config.toml
num_key_value_heads = 1
intermediate_size = 640
norm_eps = 1e-05
bias = "qkv"
init_std_down = 0.0
beta1 = 0.9
beta2 = 0.98
train_tokens = 154500000
max_steps = 9430
Each number is 128 + 24 x the weight over its row's rms, rounded and kept within 0 to 255. Layers, rows and columns count from 0. The size above them is the row's rms in percent of the matrix's.

# layer 2 MLP gate, 640x128, rms 0.163, rows 348-351, columns 0-127
size [106 103  90 104]
[[118 159 116 187 131 125 116 111 125 153 147 114 151 117 108 134 109 120 125 114 155 107 161 127 147 134 163 103 107 114 149 163 142 164 123 127 175 114  83 144 113 116 120 113 132 118  82 145 125 127 112 150 138 179 129 112 166 140 156 118 161 144 146 107 128  74 135  77 117  95 175 112 151 159 116  97 136 117 132  61 146 131  96 141 118 126 114 114 125 134 105 162  83 174 122 118  91 123 139 140 134 134 173 126 149 133 132 120 163 111 145 169 117 166 123 138  84 161 136 130 153 130 151 150 163 105 118 145]
 [124 136 168 112 170 133  99 143 162 147 121 125 120 181 120 123 178 131 125 111 134 133  83 152 148 180  98 119 142 151  83 136 163 108 138 101 152 163 151  96 154 157 115 115 118 169 119 108 110 105 147 115 133 143 156  86 123 154 149 155  84 125 104 107 113  84 153 171 120 124 151 144 112 129  93 122 121 124 126 115 136 178 159 107 140 157 157 100 132  95  89 136  90 149 104 123 117 125 112 116 168 161 137 158 164 139 112 132 123 121 100 106 130 124  88 109 120 143 132 111 174 132 134 152 126 139  91 137]
 [111 104 116 128 117  99 120 146 167 122 140 130 149  99 129 109  91 131 138 105 133 145 136  81 150 115 171 177 100 137 115 143 147 116 148  87 159  92 117 165 156 125 150 113 119 143 127 174  75 115 122 132 122 132 127 142 111 144 168  98 112  87 129 104 122 124  55 105 128 113 109 113 119 131  74 113  57 119 125 103 149 165 130 123 112 114 148  80 164  98 110 141 114 141 121 135 163 126 161 153 127 155 132 143 174 138 108 137 134 135 140 161 111  95 136  90 123 126 123 146 145 131 142 118 154 138  92 102]
 [127 114 137 144 133  98 155 128 127 103 143 130 137 110 130 170 108 132 119 124 105 145  97  92 175 169 126 111 135 140 163 123  90 160 150  99 137 154  94 158 130 192 119 144 126  78  80 111 129  81 142 160 131 146 188 128 159 150 138 125 116 177 145 165 146  95 117 103 123 135 113 138 134 167 119 106  91 127 108 111 167 108 123 121 127 158 105 129 172 134 172 103  94 129 114 144 145 115  99 101 118 116 140 148 126 148 123 120 106 129  93 148 123 169  89 162 111 135 116 133 139 106 172 110 127 130 119 107]]
# layer 2 MLP up, 640x128, rms 0.161, rows 348-351, columns 0-127
size [109 102  87 105]
[[189 158 117 160 159 141 134 128 143 146 137  91 157 123 114 145 145 131  93 114 172 135 173 145 109 115 104 150 118 154 124 127 146 135 117 106 173 183 102 150 130 129 132 128  97 119  99 130 165 156  98 124  91 114 129 111 153 121 184 105  95 119 142 135 160 117  79 102 118 142 146 120 131 113 113 149 102 106 119 114 151 156 110 131 103 147 113 122 105 141 143 151 146 148 129 106 167 118 166 137 179 108 119 136 133 139 146 147 145  91 146 132 113 133 103 116 135 145 126 152 143 149 166  75 183 112 115 186]
 [114 113 143 122  94 137 103 135 120 119 101 138 130 155 100 131 104 135 134 136 155 130 123 124 128  82 129 159 109 127 143 122 150 126 103 106 141 130  93 102 100 132 161 146 153 125 146 139 137 104 123 125 176  83 141 145 134 155 142 130 107 130 119  72 145 131 161 139  86 132 200 142 154 147 140 117 129 121  87 144 161 118 148 184 121 175 117 130 152  90 136 175  91 132 130 134  88 112 144 165  96 121 131 165  69  90 119 112 120 107 141 124 125 144 111 106  65 120 112  88 126 119 127 138  80 142 124 128]
 [131  99 133 103  92 136 127 187  85 107 124 145 109 100  89 115 163 139 150 117 134 149 105 123 126 153 126 129  96 143 145 132 121 129 137 152 100 156 161 164 117 173 146 135 112 136 108 129 133 111 173 102 150 142 136 105  69 125 114 154 149 149 111  77 131 117  94 157 174 137 102 132 157 133  73 136 121 111 113 140 142 162 132 107 153 103 138  98 129 141 115 156 114 104  84 183 129 125 104 159 104 120 130 125 137 103 143 169 162 143 121 130 103 155 112 119 107 136 136 147 176 145 140 166 162 162 130 147]
 [141 115 109 109 182 115 112  82 105 127 120 118 126 120 130 164 176 110 140 111 121 142 129 105 104 139 109 122 142 110 120  99 124 140 145 120 130 128  89 115  77 180 130  89 126 134 116 119 150  72 115 164 147 136 168 103 133 129  85  98  96 165 145 147 121 123 144  99  92 146 100 100  98 147  99 150 139 132 141 101 124 133 137 164 114 157  78 134 144 133 144 111  72 108 100 151 123 154 121 142 110 108 101 127 159 169 118 149 131 137 115 118 140 140  89 115 117 141 105 143 143  73 154  78 166 112 118 118]]
# layer 2 MLP down (transposed), 640x128, rms 0.16, rows 348-350, columns 0-127
size [109 104  91]
[[108 101 129 143 126 129 150 117 165 103 124 159 132  96 163 110 113 122 132 127  40 132 112 117 171 142 123 121  98 149 155 118  83 126 146 115 134 106 120 155 113 148 176 136 136  94 119 105 132 148 138 102 111 151 123 101 147 166 122 131 110 150 165 154 150 123 107 124 157 108 107 100 106 124 141 127  78 134 116 113 148 120 123 125  93 147 133 131 134 152 182  95 142 132  82 147 147 122 109 144 106 138 137  71 129  90 146 116 112 115  90 147 151  94  97 101 153  79 111 141 117 102 168 101 137  98 153 122]
 [145  90  88 117 112 158 129 106 159 132 103  95 147 119  99 147 105 135 135 102 178 110 167 128 125 116 129 121 104 130 150 110 119 131 125 144 145 154 108 114 141 119 133 152 165 170 132 112  97 126 150 128 127 169 128  78  77 114 102 120 144 158 131 125 130 124 164 107 126 158 129 104 166 145  80 114  53  78 124 129 108 148 112 103  97 132 100 106 105 146 138  74 143 143 134  91 118 111  69 106 104 115 127 118 122 139 121 111 160 123 166 136 136 130  90 126 124 124 131 113 111 125 134 100 163 135 118 178]
 [123  99 148 159  87 117 130 139  72 182 128  89 131 157 130 112 177 166 148 153 119  96 119 128 125 109 121 141 118 143 124 113 144  99 105 152 138 115 107 105 154 151 126 133 124 115 121 123  81 135  98 100 164 178  97 156 134 141 136 100 138 116 121 110 188 122 125 117 119 166 143 110 170 125 111 132 143 126  96 100 111 122 178 133 136 193 127 127 152  96 162 164 114 139 144 129 121 120 122 136 105  89  94 106 123 131 142 135 139 153  98 101 104 159 155 158 185 140 137 124 160 118 119 131 111 141 101 144]]